Part of a small language model's weights.
Size: width 192, 6 heads of 32, vocabulary 1906, 6.01M parameters.
Architecture: rotary positions, no biases in attention or MLP, untied embeddings, normalized queries and keys, local attention windows, shifted keys, capped logits.
Training: a variant of Muon for these matrices, 206M tokens, 13871 steps.
Each number is 500 + 40 x the weight over its row's rms, rounded and kept within 0 to 999. Layers, rows and columns count from 0. Numbers have three digits each. The size before them is the row's rms in percent of the matrix's.

# up: layer 9 MLP up, 448x192, rms 0.102, rows 21-66, columns 0-95
# down: layer 9 MLP down (transposed), 448x192, rms 0.192, rows 21-66, columns 0-95
# gate: layer 9 MLP gate, 448x192, rms 0.093, rows 22-67, columns 0-95
up21 103:460475495557564481493477551499482420441436477509459467446459533513506517478528426520500474527520513588462492466519522537503462438513496473466530437464553534567486498561476553518465513473467543460426502446544489517434529483546568459484503532477490550500546490515513576496478432564486470567
down21 101:489529537498513415524446600485445477473517490514480517503506508503528519555559486562489537501560484547517424475476456494447439493425473503505490554462483463479517499476487497510495487498450515497505494509512476527516470454478555403471443543510482561544605494548480507561513514500503404535
gate22 100:517540460534572434508459515488493475500545456500442580481514460479461425472527437505483531462458495471480531484482458558418446500517491486437501506515501462538502449536466520506481479529478535562501447483515466503560519542533469543510530464420553508433580540560451469432453542565455512524
up22 098:399439466508493516494558421507428531461523490466483495504463555546503488486482454499487550503436540518529477542551481520482546522466485427536544492528548470510541486550499455487544479458502549530474408561473444456443464528471415521564556479476516523494529454454513540523561490484559574443
down22 093:524486497518445405541465493521543536540515483466505495522497457509485490532492527546516506488490469496453511472545478501464516595521499535501518532540549504401552472424459448463553541467502520526510503611411526433480489487484430522440451517470562509591576472483487408541515501520429589547
gate23 101:473481502445408517498461537476527518501501493446490485449457517510501475524472479461475466509490553488418523478516495455525556467459559501479443606572493454477483569434450484492516521450575501502479513349528506502545552517469486530457502513487528492572529532565404484493526511495545552533
up23 096:484488514490524544537504458441516527509513490511426490528534455468484521453492488520525420502517528473551495530570445435470440498468482499566511475534528484529510511556491486547529481459508460547421527543532511475493526426438466526497523504551476428534454425539493463445539458516420479512
down23 092:482465460525493531585496487524541491419457540427526509500555488463506564433512519501436458499478538543467527490523554505475467450559488466497560500557489462515440449470462436560500438491495470437445463505482412492422461461475497462503496535516548387451526464539486499480512541467511433534
gate24 107:555451513533554556526556498464471446551493567465492498467430497510438477497471458447459504471444549453508489537485514493500526495546525511511482484445472407489492413477597569441478524510536508474497446541531509448557504418523439524495489552480452501474532536542570552468463463451487549439
up24 105:475523542480480524501486461433540498545512561424538464470461496484506487360522437513478492456563468448538502515532481544523424530504541455553464486439611475470470565483506471538448553482514455509539499509520498474451485524439448512570511543511581557536474576517495478508485555515503477534
down24 103:534499439480514517545422418559545552555531544520523502525571499461509543443502529529497534532491484525582522539535513554458513493554520523457474487520481544581511517499502583483498571518457498511523450513503496485471520540491450558430418548522503550537520569483521476467469503495486541474
gate25 102:479492468555577540521492482489514509528473513477474488530549522444448485511436464482463516499502511470409540483520518430594475539475565474531458486436481452532510535553466477449527484572504527423501505467463510464492446482511546510521467489471494569428481472492552432462447534524535496480
up25 106:456494472443539492580473520530467524564523500474472490490549417500490607545558487509497462465473402532530571495498556525502551505458468495539520526543526515544577556476540460500557434505522510500467494430505464512439509565515443483478444526507509541434465484477494535497476518489520447534
down25 103:530494483498493551525486471508488543539500401514541447471511537509450504491546465484500444498537566572454480563536523508507503503505537520465561478482506583485501529530576496462536489434551554535516551476549435565563450459461461490466485530427461513437474433537482529464489510436504452465
gate26 098:490480531540543487467454464507546496515490453455489486515548490487449542487547500462482463456589491572489466515547544486512476502457579510509527444511549433522527491591515479491524499467628520459471480499535503508538526517490482526490499463513481572499508509496542488458462437474546558605
up26 101:537465512537489519466558493503503483524515532485511432504476495434475425463492443511539542521531486571463568591504522476468521535473450496474503474494477594498451542568481513517430469481493566486475414417474571443528504488493545509542479529508420501585489537430547487522470494508595490436
down26 094:496464503518513440503520508464491489498490474471507429539412448549466473519567466487470482551526498430483564537601530559531525530524514425533507539443539531508372567479491483555483466529543509445496499507536534552524539533554457502560472472552500503535529554503532543478485495484449490482
gate27 104:439507509533444484468478491473591558468546460515465485469451388520483465589468557445556438570426533528511528459557467434560503513440565509508533479495428422523528499552415511492528544489497537501530534517467461466531562526496492480522516515571544527445482532479465485515487450476491420444
up27 102:505591523484430524458499465502483533499519462493528468529584500502529403439478452484480588503422564489501510503489485434519516576500524509407516456474429499487497507467514472535526553519502478582534432482506533566543488482518512443473593509472524457512518458576514475555566541549508502530
down27 098:543457494471436473484544472470512457514553512523475483524511494493460433431582503495521422555497510568536536504465507510519582465468471449499523515516468486506556471529490405508473537564517452470546534516494516504518468499525466592483449495508474550579535480571495491560482538488446498498
gate28 098:535538591533549523479573549592520535518461482422544503516474495468512446496496448502507458513487533505498510552541426423537452446443473509555503465539574488489471461531398529523524454517467467541562459566522495496526470501520482482452490475500459438429520486541509504439562547480498494551
up28 097:528545474477564449451404524493527554503559481523503474543483572481494438499556497508446442602505504509543563503433457516432480502523493562520469490488479583511486512526560515498509469484492521502544502524510518549482500474521485510482484500453436547521522478556480414473525515450522425519
down28 089:436479546489381517551554517435530493529498538515579570459483533451440548608508520497462480548419548510536489521429514550473528443504449564568494450504496450492513459441508534553507555497501430505496555511527493506411517393513491495533506489517493530463483509474565474498475523476485496499
gate29 096:527468499437470477477574488550492513466471625464533499487531514443491458448468436460534460531489520533467514427489477505554476543535512469520530489516546483514495499493479552445496485532594533497604476568454438512568483519483527507503530460532463445534543476473615447537504542551512516456
up29 098:470477480543517437440573448547537434500545490535523542494463545491475411501528505509479455560564490514428477575492510515506492475396537483566492486517572457527467517470484511434454564503507529465515571548521523437531447420517467486473495481575513495459494478521562444552548522500562486551
down29 100:538515469488500471560520470525477400502553456557521487487476535454493525502501517469557451441514493528503531420501493468534478515526507462470540428464520467494490483580439510438494536416511467484484498532523512539491504459463453519473533549430537500532492454470423432565495544507525444442
gate30 096:437485566531528521469488580460470494481475497496468582423508482479512501506458462542481452493439481486537518532573522492476596475474530537528462514493488442496524490512432487539492457505502479455522532498552567401563481535586539448476552430487469482534452506521485478591480500456446495544
up30 099:514575466474512508490533513464504516460470447499522465540425435475450553470571487525476480478548448479547495484484488541487531506520539521505486465524464483487464489507498494459479429504501580522540555432541509502575470503499505509464535508473562478606547406514471518477541481469506488505
down30 104:496556517429488476512469465471518552539524487459478600476492467521506547456455441499500470507502468482485495534458509530536566489480492468477484515485533501518497556457437570535577491461477514453454518484452539477516493422449445502532577480567531425488561517446498514507480473531442399528
gate31 101:494565545467480539520434525445499467495484434466451523492529476517471488509486436571497568550457491492488513545563579466486612528465476528510532510421502449497535501449581494482502494559540516491492512470493430542537518455445480462500546462464516440440475433557446483502445426446467487494
up31 103:511553462514513469531548478516479508528515538517491494482509541533565509456536468443493525470476491466499484499458504545475441485518508525465438544506522478455564487533499538460511516494451492436452565483505467514520476427522522511452468483467537456508466476533504460506528454547516437553
down31 096:497451504497481485494496463466498512533518531501512523413491463491566432490537449512462547502434536482500525527501523559565508508450538473532484526501586567489486475504563538535490479511504581544479539496550468479407445492421457570492523536437486492423507537520553505465539465518473494575
gate32 100:523490489524542478465520507459399560472516552437540528481456531499510433503483500466530561547507553555398546542534469528537541519450598483544498516490539560515553549506499563501545469566502514494461565471494480514530528522473458536468493510466527511468514489412518531538481488438496538492
up32 099:573503546550527504451493581549472480505530526482510568508565509465456441595464449406490527501524493514564478507528526469477449528494592538566513486463467493547475507421564508387495531471546526542475488504525496505499540545434384406502497599439519540553499513529517485485476549583501522539
down32 093:520449486491552573440442454518386545449477497540502488535486599508427506512486544528475488466559526524545484526520461476487494545479514520531481506525495505578474506464530518475483474513423520492501547504453524558505486574519448565494588515539514547490414477476517501511485471467468561520
gate33 106:508471536461522482531517535432453479511533498420444498555515462411432425472452432527542515483499465470502494510512517483480423522478510499511487514461545551552459505463440425478570534500509509486462486512505407524480446546480482619541508463536539465493490570529524460486500449473464583499
up33 110:564510469515495454514529572538532521496444466495509569448461592447447443432503484497539520507488505494507507565494470445499536523508542453489532509487439451504474525518546533534511463477494489489502515448423517512473432480546468459447486469529518504534508560473542434463504477485510559471
down33 102:489483479527508527552494476474428491484538529466461511511456489451463501522524555542538466536519534485486539511543474471421527492513481570448439488520491555530539507539524462537503518461508542466481581450418566474574473447491567427503442517505413468440543578484548386538493495479486502545
gate34 105:550523510498518507445512521513469485451559548462465564437529451484548436517486450411497470492523510514517476462496539466533537443480517435530538549515433502482480465470499550569441510501534530547475542474563440448478518539614488489477446561461469498457526492447488497543446485518497508440
up34 105:503577517499522468478524534482524445410448565520545421525461477445418506473505440552519467478516527535523461494502421513478461516532548513516561540489474488488503510539504426503529533513517450517483547531499578508550473487495499485550483408631454512543493565535440494512484466500508561502
down34 099:458508454559564473531505486442522462484507478490545550455507450490512489489516480552495443544485498592569567523491526498490500468558493548520433491482448402464476495516502515430526525481490515453507463514480493506527519496481447576531431569605472544558467531619550542504496550512488526516
gate35 094:458448459514531482456498511573483553537513471407471484514500552430516559522461493490457437378446495509512570551482511407519455499440475543515530510528524492515543595521458515561567535473485502437521452526457537508495541597539548536523468479476475517518467459533513520444475577489484493433
up35 084:533433489497508487455443507554552546498577528468464506409483470494485573566457503535511449437443537525481579616485562479515431537480483505474456483532543482508485551503533527568517502522535483495468484545515515479537499472536543478532572518419484426487489481493546514459498460488461543464
down35 095:525448561509499468493533461503531564464504475508447477505492459506525459547443493503533458496424460469554455496432461459531491559467438482541533434573477463480436517538523483503539496518444556467534509568495487526476512478503515537410460495516508379476570500488540483483456530525461547507
gate36 095:464550446442496562480488533434421540461544546496535434521572497441517472496470488491475534501520557552517560477472486491462579513548574529485560537461463508522430482522544481491500517529481490467524473569413510496442534451483461524501468491500472489477500463498434474535456429493547488518
up36 105:507508598462491503502454534534467495526499473512558481522454436526526504485513462441549562543516458567533500463483510530510469537471459491524600477541480508522455516561448460547440543432532429486479473423564573426482509465456489475450572485420491525513560515548457528567482531490528463584
down36 099:466552479536492555478534507444550509404528479513454436477576449411512471475499461520558469461548519512451487584548493443521446463497514517448496561463461351527530500548554522511479494477505499457527548495426443428454458448470542490545476489516463554458505539523504442568453505471519519516
gate37 107:424623505449486479484501473527484544547528509486457489428556452488447461504462535470547482483513569521476481520494507502488464489413555493473507462475516454422473529456572504487494478503464547555524492424498461495543545502462494571526534496523486545521460559501531556520478495527540431500
up37 105:487598561507542464473512532470510485548517490463490431629540543527539559526423427513498490498524472412574477546557500546490506544545498482476430528471570544452463506499456558460400536499519485505516421476485445497561523534492488562523435544445489482466483531418572500438527536497530489449
down37 097:451522473480509544488531445502502528490445452475464459525502507567517469363521479515523461502553461469563480476533501453526505492478453457465568464418446574463541541516492469541515547469431473465510380485564409544492407551546514513482433500483466478469407458471456515502478587488482505485
gate38 098:473527515474501470493503544592521501482553565548503528516472435517567480477512462529455468473447551566504531463438548440490584541484537478453535575490538520466548478495490482566485552543511492508410539445465495524539471458512520583487512497497503478481530481461539541463465467483479496542
up38 097:490559511462494502508509503401481526542470504460520491524507432557523522489482512463563511452516488417469524408451538595597476399428456482528475541437506533493485525505480555462547537475450482463515443535517508514488510535487506501466559548425451499486465546491505495456451481494461480477
down38 098:539494506539517466475438543444454506513549456519483559466542546498480469597579513452448426517531490530509504439487556538505536485478570432515513557481437500537447560517461567503541425442525488493454454550461481460539543525539492531504581482457497510504481545524540537473472479473500494605
gate39 100:591541447488523493432568465518537460456494564491500620553423498518475526479508480573493534483502560420484520498451525527499531445532582455637487457503439515514481520519460470479514570570499554487496524470504533535519566563505518503510531494510499503457518549550538481497443485426465467507
up39 105:468493495499571463443489516519482526424466540545500523526452508451505520520492476542463530487492442485500494539460440548496577505509473550503584561431499491536566477512559520526515566436507494501514512443410544531557479487483500532541419572427548481528439494515533498470509517509516536518
down39 097:485523473491541516487531464459506438463547527499517592486559486487448504438394491537509576566384492498465474520462576432490483554479499536538485522495481501592523506433517540574470528492525537537549491541479526544500523483457475544501527490520506537456513543493533449388461521510539498520
gate40 092:574519474439473511481482521429505516564624388564512512550465556491527411553479486560447559486482531480510517538509489490453491477470498538486505461512514503503495444454471528494569527577491628450525471564485542529556502511488470422532509554588457506457489479499522508497502524411526511465
up40 094:520506509597513439453463443448500503542572540518517492489464388530571487555520484469484534494475478551436522498466437514463498467512459519430520507533567540574429534485466472482525560470540541533499512519456535456457548463567552522521547517500493509464541500483450514552473496535457491544
down40 100:577506462477491514525439571554459552558504540511444483445414540497531544460549526473534508502556422447551489571489471480523465532467550561489556525547505480480452549528502501461534546441517572459444465488476500511478544531492451483554469479521489521511512508455577537492430467459511418470
gate41 097:508494451509494487412502465486428499449586470475462537525546492538548507474500483454425461515564536488491480509466434546598502520525469535501530552567530524562489450514445599523527518524509531562538520522488482488554487494517529539505514443514521536520447550476507458483530543494408494544
up41 101:553530516336449476525464534438552504523526481450458544550490514509503460443541499467548537469478488557525466477524525516468506529470529582506503497442531488546538515566438539472441482537514520553481523443509474530520506584539564516482519516510529471478603519507500509499459463432519488464
down41 099:496485486435433520573436542478503552542545480483445505543557535510501547576482539482486460548530493502480527506483478545496494573429565482474508580522510519536515473497444455495534545524519487575524573435475492573527427534500519499502474526508488489388472487480508525447491562498496458475
gate42 098:568441470470509491512527567543511535476474530462491458467483515442551529533451483509519465431533525496469606464528466554564507477507460419512520477539488564480458506461477495526499498526535443462493498447539515500468549485452458516536529503543510545471513505493552517508453530547583467480
up42 101:450452484549469444553475537471497500514467453515440549448457514486577383483488406494433469420500456547487532541499498505538478515500453413493533474474420517422533521461502528592537489527516529474484494487612477531519459488478500563503487482538446512484544523487520594493469518440518496536
down42 098:514477498463514483544522525503460510420508542522531503474567479483532434463387497482498506521536532601463499533484474436575437487565520520443511545497487449414545492484527561513531532494465469444574531501464511427546460473488527493506461554500425543474545526500619523483489456521535596474
gate43 101:433465497539502474455495487537398450553524470566478506520492472532512415454468520501474472425539508436619530462548461448514490409448479488552478460442556502454581479457528506480501533521468496503514544515523557528517558448490482547478515489482551520568485465507518424504474502544560535575
up43 101:525571588514467506527532497436524421488526475481518473578441567491495495450526487491524579480527545477499470577532528430501543502366543524520433535586494521478495538558501504546480523488549491516463498511486466555584509426507442473519578459494439537461502516515509494449427558523448499546
down43 100:550518473554481480493494555421498518522487412485522550518481448529510452496532547458431514452560540474529486475539527487516540488512494532500474588516505380505536495559464494589433456574474497541532454568475435583466518423417474504506518495527476464532579538515511473510515510496504533542
gate44 093:541493585446445488528491386438452483525475494540542502455517452431482502484497502531466519440510530499441517424420504553578525460571512528506467538530526492453589543513456485506494480509462502518458503541443486462471528485469531557564472437418572561439461492498487518533504473589514513487
up44 096:489550535452471487507415486491501479511564422530494430433471443556558539467499491537553524464457531498412526476467527455503540509508483524517511579491512445480519480595465484489451461447519501449490527501347495504477510587493497489496517547447502479475562527397453513581537479513480507525
down44 098:500490527490507488467429532527517510499420507514530493507480497496427539456466534465516495514534477469511533447430465508547558491574487482510528554515512503470475441533537551505441596472547526513531512457377485562435542530470533484535487508526525483505508535454562470521510530449496554548
gate45 100:479528519406517544499428476447481538454428578538423437511462510450505521398466497521475434482524525485484496525503458534472510513522490484420459496485474496592552506491520543493528474484549547517468479488445442495537486548450497477448545492528483526589509539431538451573443519521532433480
up45 096:469435484529437514477470491407481523498499506524521441458489520452514566439490512524487541469491509469518525432419509535472407479534490533446474577418506495562517566491450503492480537491551532477516527491525512394457426560557502472557520559522503498568531467515509512403473554506499478528
down45 099:513463554457445549413529424429448504490479543469486598504493467455582476523440545504563434423479540478589508475522484520517541559552466534450438485556472561525588472531540530548557503461566527514552521482520474422524493551565478553536457552512497501481524429502546446506490460502503544536
gate46 096:554518509506466529493508456550515450531472429509568461521471518533598478537495456429514521490517539591486490423425529522449495476496554533500464489499521558488457499531515520501521487489546486487470457536490467516511471476521584500525461536582440505460552483527541513471432524468567463433
up46 095:507452495547525529502513482537475546525495524595481475433521559490489484426470509488473538529506503456484462496495488466499533558484480493434493508482467470468553508486466462503534500439433497434562451553489515486455399461498490549482524513478578529543532513473499437464496559525582483428
down46 097:422582465483509470526430492458528499569529434487504507512519403501541418498485500492486522539502418567508457558501481519515515603518520430513494490521591492401484489561498542471474496402500506509552435554518534476491548499481524512449556464520539470557524544559488561507475466477505463476
gate47 103:502537528509486439479586532590596486490470548535495468457546505479406517442489529494553537508474585457476511504543515505490533527603450512525529479602503499492572528447475458438513464532497498500528514434477503463612514457433532505481498487489493578603484444555391485514493530523559557555
up47 102:563487527422463538529486439524595410513507460541537536436549534511517452553460509567477533467487596487543450493402533586451464458533491495486532481516513457581519533405533484506477517483497512516504534517392561444551532521538478571475454508535457508509508471485551506519454502485500436552
down47 102:568534559487554584558519514558586546567502478552556540482543612494468535489523476510492531519545424440459492556509537574453511500547446513483456516522487514444445436428437506532480470531522533514486483494468445549501498399512532499559524524511470509561449522525576501447556545489485536479
gate48 101:431451503495463558571529460446533439477506464491483557484482494467512463487489505517546495622573525441489554461522464516520429463602508474533479525468503393558455532493506497468488549480481514517449456506521493483458601491510514514483486532530476493542489471489506503431476518502548605479
up48 099:478555528488553439476463482555570500517522505481496496478547504448527451521457476519483539460547472550506473496419471486492496527572488542517496477468500558572425517485549532476582500472544465570546488514502528503430505445486528587514501433464536465451483509441486543527474484538505405471
down48 107:456505573546519587566413604496492498510469499488562466548448463459550490487584487520481540515465505466542537459511533447459451529518572521490500500518498553527513466570457498487505452495411460515508536395447525492470454506497511514524514496492455480507487479505573476465525481460487419430
gate49 105:527539505519452471458466500400481462494540515528489504478443515496528475442504479524463519555540556489544487509479484522481530469543478447461473502574510373550474514442522457441539438473525504543458567488448550548492432525546530463505532559501547498509422479469457491536489477525542477458
up49 100:562504513540418470454516518459471554525559533479538487460527524440451492491447552475472464496488563478497443550452512492458493522527498497445581528506508481488492569480536508471520454482477430493528510497551550505457451480514479582516558463461464537588455458561492589474459498492466456465
down49 097:522541521544558541512515498456487475478551558507524516536450530513431427461480485531432526609498490584452485503419423513490523489498452464563532534481435405521484544518534482484559498529541403511534541511494519535550388457433473537471514515534477540549522509535508509505487475576510414501
gate50 097:554467435518456519574463451549519477493509579527427537555469482472493485526485513452525494479541530507456504539489584529404541427476557472512548488465555472529518457535510500469502516557543519509482497535422522525463513453561445488412461539522482509499524483460531480563541455531519531507
up50 106:510509389455467557454425547459525425552507487566482477546510538529506486494443485512533488558456504555491479472486571452443521517533476527485513524503495500535495509573468529524536429569447525473487518507529492475577509495475531419466531481569547435529432475481507501468460505437496476502
down50 103:464482471471472485548509390480469494474496427493514473519461517489450506552548466481489434507519467542510502468573469445502503463418485482509540542486483417459453496451426570496557438451560548526469474451560544548496482471554486461429511481511478512438463547487466499508488609474462461511
gate51 106:568499580499517556505451448543493497540520485456518486521514484564444443565503474502464506551417512501434549460509503405501417475482511516513545519428596480516519446465559556474553484461497514398496463522548535516484448452496474474512515534457412487498478434492558456488518558534493476520
up51 091:534497548527478485518468469478485506451378500539509444489482461508540458492456477435513510489514424535514506458494507522515522546542518494510541490541555574596508541489540505487552521486592448553466526468402491525537474546471538439515440364566499568537471455506507504589497478518492545490
down51 103:430547535477479458506495477489507456431391495516452430498434525462474515493456493482463535508522521530515558511431519535505457529456514519409489542517586422577502451466568503447535534552521499546485423500454529519517452534535422477467524465498577467492529472577528529502502558540484551520
gate52 099:528550442566561531505514461488479561511510549409549541447483409517537468487464547548524512488498496485457558477473530485456478513488515489491479502524517506462559495549553577523503473515504543494484420457479486523429511531479494533446489522454549571548429527434567474543500552481391468503
up52 097:512485427583434550477510468498487488543495531457572542416569557498500441493488512510539508456489511488498522476522489481507522462509458501466544592510547537521514477505464601490436425528536391504496522490537478450466507432467447543468476498568510505537489479523527485500467491414483529454
down52 094:598554457496500469465402511436498541562527512438452539535496538460540475527522450514550476527478551482523552541431470480485557544564500515463509436542592466603518486498464478502461536501553443496530554439495485503531498508411405557487497494469525526476505506488498508500515470461533484497
gate53 099:568554502494510544540517526515516439413445513462484594646501551529493482510460485473483532526582569491495514481554524543502502512488521493494601491522469453466516518508503504517496453545496518518448532472501536519485505478521464566534486507576474480518493465490503431513433599464477511435
up53 110:533551497573444443477422469481571428524419559509575433547533544448470464562489508497480501534522412490459553446483397533502516495494586473468478442490599530522529517475490580434390487598537551508502480474489447492505548482453501536467483583521526494502451467430484526513546441534492491481
down53 099:521619517445540558527484463530539512500503473501553510490538423453526549436539496486521416466440558469528515523452461458507444458550496512494492504475518505494535493465490473524520548541499519458556488539519470588463412494496528513477483520496589536602464469519503438452485542504455487470
gate54 100:473513547486438444511519548508496440469478480462450494510462536508506461462505521478521458430453459466462516458485495493516546512574573560552503597465535409459472454463513474579501533557490527545462518513434519499496470503492438467434512491451489507457454480527495544467542523487596520470
up54 097:564554464443455450451504487500521505460472595472528459520498530513540522472503422517465507464531494490490447491534507569510522504542406486568564511474457535476489464466459490543509511428544486487544555553484523486490506438487568505521512453420500483480415466527461496520514558433416480548
down54 111:446503504544539519529504490531503531519496491557572548518428518406532458546538447481456484446529472531510457522547491485524513496441507485507464421478429550519496529496508546510520532481459493478505529521451439468522488483501533532499479553493453503479495506565480548558539501525494519509
gate55 096:432454475447463534511511443494456442495508532495429506584513519546402451454528524472508521532500494540498511570490545502473495537573473485511560522510567519576526528476453495566515521539447503525440483497527489459515470457540572494470518511599523525536492466511497487497437491508544623506
up55 092:525478468514534507419450557505533458411499465563536552475486501487503483446519507478471398537484580512555451492585454529492510511494451461446449464509501496561451473510496459439544483484443409511527490456525537523536525457471531495530532465501506467467495454450514466537432476459492486542
down55 104:455459497490541458529498455506552565473482474554468523503506544493610491545463477457543479447556491568590524595536579485479422475481485503495519506551547543510503576460479475423501521571434549519453478516483546525476474461515466534592590512540543468482494581559426498551520432530514532507
gate56 097:436469451537444491500442447508456454494464455477536467502490501488510511570431416486538502463492501532462492497524543491497449519499534436499532550545540434485535513508548524606459457493478544466515487475525511505482546530506450537426577533431574525451467433445508494520436526547488530523
up56 103:516578493537505532488504427560517479490489524515544532559562465437473512442500412596429438452467465444497548484443528482512516445460468491538533418504455427488482505471479491475518538415437465541478498478498543514521478488506514546515496586454543558571456476548489568503503523516468549537
down56 102:494521543471497517460611498550537436514554517507465490472543553452454464463497436504543465499539487435482545510498467466481505451551532445438471557428582445482461510482503506459507518531524572585536479551456481512530500513496527476521537497481490476532535494534457499561486481447465462560
gate57 098:467453538551447472466497572468526438536483484447480499515436523457479535452562546579510542496518531476489441448474552417437449540472449592497542462483586490489636466466513424510462483489547444567515453476459561472493481576512476476495555500457463514479494489506481467539435524439494413494
up57 098:443548476566454586493484584452522462471530492501474485511441457496524512482482487494524486481458542504519457542595531507496464446505464524540518503544521510476495417499468560503536416467516503520474558518523511472508518555460548550509480441510434522557478498515543563511421501575550454493
down57 094:509439512523510539492482444491483430460500439512460513491414542509472461498519484520461471512510591540449446490486568494506557534494568439576467468516553563535504500529505439475540518492498455488551482470430555438508460551504444500499575555492499587492542516497503531525488533446434494501
gate58 104:482524455534533492605483455453496513462495440489522463473523527569492551507552533509491494540500613542528600528526508570380468540532536474446467468471515491538461527589524534494515510520489478523437458482486527487409492505530460522487537490470457484516522458563461499474509493498459509491
up58 101:581473503512492561462425488421531493507501509492476529461486455429530500526409456475495494500475499503529524555482441517514445502480588559526476532519509451466537476459466517586577522511445539498378468530483451496583544455489454500477530465501488541487530526451525513490513434540513466538
down58 096:456542477533483462486492550487482419552517550490516528522436514469563479465531481568512473510513468526513486505500465497474527455478589413525524479458436475482517465475431515544483495497493431481456501485497574519594478485475506505460512562504474454503549431535479472502479472543516598508
gate59 103:507562524556495547454452496481497519463498529478515485528502514468470582536522465443451556498546454520493498468543450460470507518497523517541493524486479517404551508491482513506432487613479484513517518457572500533459479501526464513483457539501447526506467482560494475586492431466406516500
up59 108:506501567462455463448500487506449606496543495474560468559517522461539445508561481463489447556471535451529531406500487472504481520460417492451548486456499504530516526464490516466561515543492509468474473484504575540457485501491469491506392416527431506503501501559496535465429543534505550445
down59 104:528474548447452558510476537450503477424585535492530526505494474471526484541484457473526486559491505479516487532449464473504545539478482528540596580524490603624466552508523537473562546520443482527489494487510543535495538485528520408497468451494512527527509480544571528528559548423450498412
gate60 108:475455482477509491504430519497465587464505583551468486493464498502455498493457522467433523431538492550498584479468476486525534502475539526536526464443513467415566488500514445452525522498470503522504591433499484495541482436474544591485519423531504472508513505536542471527552467514520435520
up60 104:545549464526514418447494490581514470508467569516563515517501515428515453556489552525536550498498552492495439439489505523480524567492480475540545503578480456545457514484479531503489591522446475539546477501437475482464468499528469491448537452481465465506494474512473433512477563439508550457
down60 101:448591511435511548519633533555539501533464488502453425463496571548539557455436497500443444505497506597546508538463513517496539500507512499456544499432475483454537481472438528468557550507526551518430412453504520545468551491471510520490414500486497528543548560473547455589547469434472527468
gate61 101:506520488510467504532532498492450513488447512426467524564566478460531515541502488490391498458535529546523498451538521599511568529489499472580523549489523435445527437520486517530518571451527491514525548488512508460497598466533434504461519509489510465456495497514528548409531499438543481542
up61 099:543433458527475537469426479531441555469552509563457531508470578499433561580463476500488526536574509500493506453471450474473560441437508456487477538507518486491466537424471500482540554480540493478490495460494552525489500555445452515540509464499548502498453543509561458577551565501577539438
down61 101:549559498529622439460531512546496498492507442505437560502481452478436480478430511528541504547461471480502488539521560581403518476446473481495458426466492417519456525550455521499505533479525437543555527503545503405461505486530476577508506468496494412443526547496489478461496559491467490453
gate62 100:509517480493467521488481504461416559487442466531506542463524466451508530480426525498496512540494512483469484485567487393466549510497498507484553525497607521582565493544461573549469452483518483524432448487450429425469453483449468478502453493564465524482493502471565529489542525508506516499
up62 100:470498446507451527425465509506592496510485487507552439520467577549468565527452529522496395427518503430471443486530508531513462501478518498506495460518456549480481521488511449545414489467501481505514509491455492478444505576485497526433470513511480451520504501530500460498522464493551491511
down62 102:465528459509504494476429445454524458473519447568533415595470600526500590454591510475513459542495505556535451451509497537439516561544479534540501503466493556508449488491492473432522500494470582453480516479456489540473509495464483526474589531496495497461511481519478485487493524539540469518
gate63 103:450455451529477448495556467531528554477555538532526515545551461525560471487474470457564567474513472501474500564442428430506583476511425503509487572497516492528438490474454515492478454513512530575506463367515504482554566537554534559446468453515465508508476506403495468453474471542430527486
up63 093:486499458514452417532525484535511591542495508529493538466489431573518522513448429563566465483517462597490511534425519454494433503549510432484435515479534479546522487479489597487547516472456464509510611534543486524440461489512525483478425488565451468527496528461568435494516477530439523575
down63 099:559491568526444569515529505509442547459499442464499559494495504460534473541519497525497541461552581488510482518491458519484503488501405509539521534498487507480493482446503553521495469498477573483532460435575479553559579520528481474535523517487527466435496508498499444523501467501432559554
gate64 100:505568597469483513466467507464543511458475560514576444538556499480451445497496505534551440499511429563472507511447549526575517539482470498485539513500566547466551503458441520490537491481452511473499534472466460527494401526483481558488530542481456535527452502513476540486465556463548471516
up64 105:506498531419486461481513522455474450486478462556463507449471457442501493533499530535482476539492499484419502528479556526522607482534510539427491570430484496492489420533458501563522420510547494467521518503504490545483527540482525423499471505528423470477554470554484552448571526428523405469
down64 101:479438410559489573479512490486537445498495386518519470529539505536502449513533436541505537470429434497526523478551460525494582521504534402494531473440566551520527482544509451512509455553422524524492468498500465521482514474446527454508509490476536497552499447472448489535477461518482541441
gate65 103:492508539460545475491469561480461461444490463574527440497572502499506531485556549489538448435491514446409520485444554505403576579535476498571524573443466395511500513557498503474499552502515482531510462480597525457507445484496464459484476563492523526538448457524443506467432484467444468508
up65 103:529539504498510502546573490484482534479461521480543543521509487471485451579435536518529534417419489548518460456439470475470525524516541525472484545410521465463514512525513552429523488543486510548503482463506441473493403491541469477503527491493498521552487507526447529515448440535481477525
down65 100:492496468525497470447437458458523517469434498497521459408452475513439578528455466563468476478462505528422475465476454485493479522497504494470504434505546408471500494509525531480512466494517531506460553519484451470501532478515533495448494477470530466406536502492568487477461461405454480498
gate66 102:483461530500462514512420433522549563491510554559487456454468525478490472473461442549485443493509511530466429554472542565431490519494479503485457515494533462491518621481481508448530504508540570505468486520549525489538542436519550526473524509530553439527456585498462556513475515498527427567
up66 102:527588443553482554594460516456543477493533493517493484533500516471421480481464499509505528546555448582547526495530502568492398463468572502530418461498489477422490494519503549533454512542493534534529462478435507521526535529544527501555541503512481476559519501554485571468435560438539543497
down66 100:589464490526498564511518453431493589470515523480477561468403523510461550514463535529566519535459509525471446477458486532486466400547546514540453501505490495456468477559515551518496477462429475436462476483519517484524544511566486497462510577459499439525514615522409550466573569498480479493
gate67 095:401482534453442453508507526510424519524521467559514518515472511516489579469561550558469487499469512540491392429545484473555521477518479478509516606501494562553513508483460482525467527540475508514472512490526414458524493517514560514516500499461504521486531564549499483477486476513463448494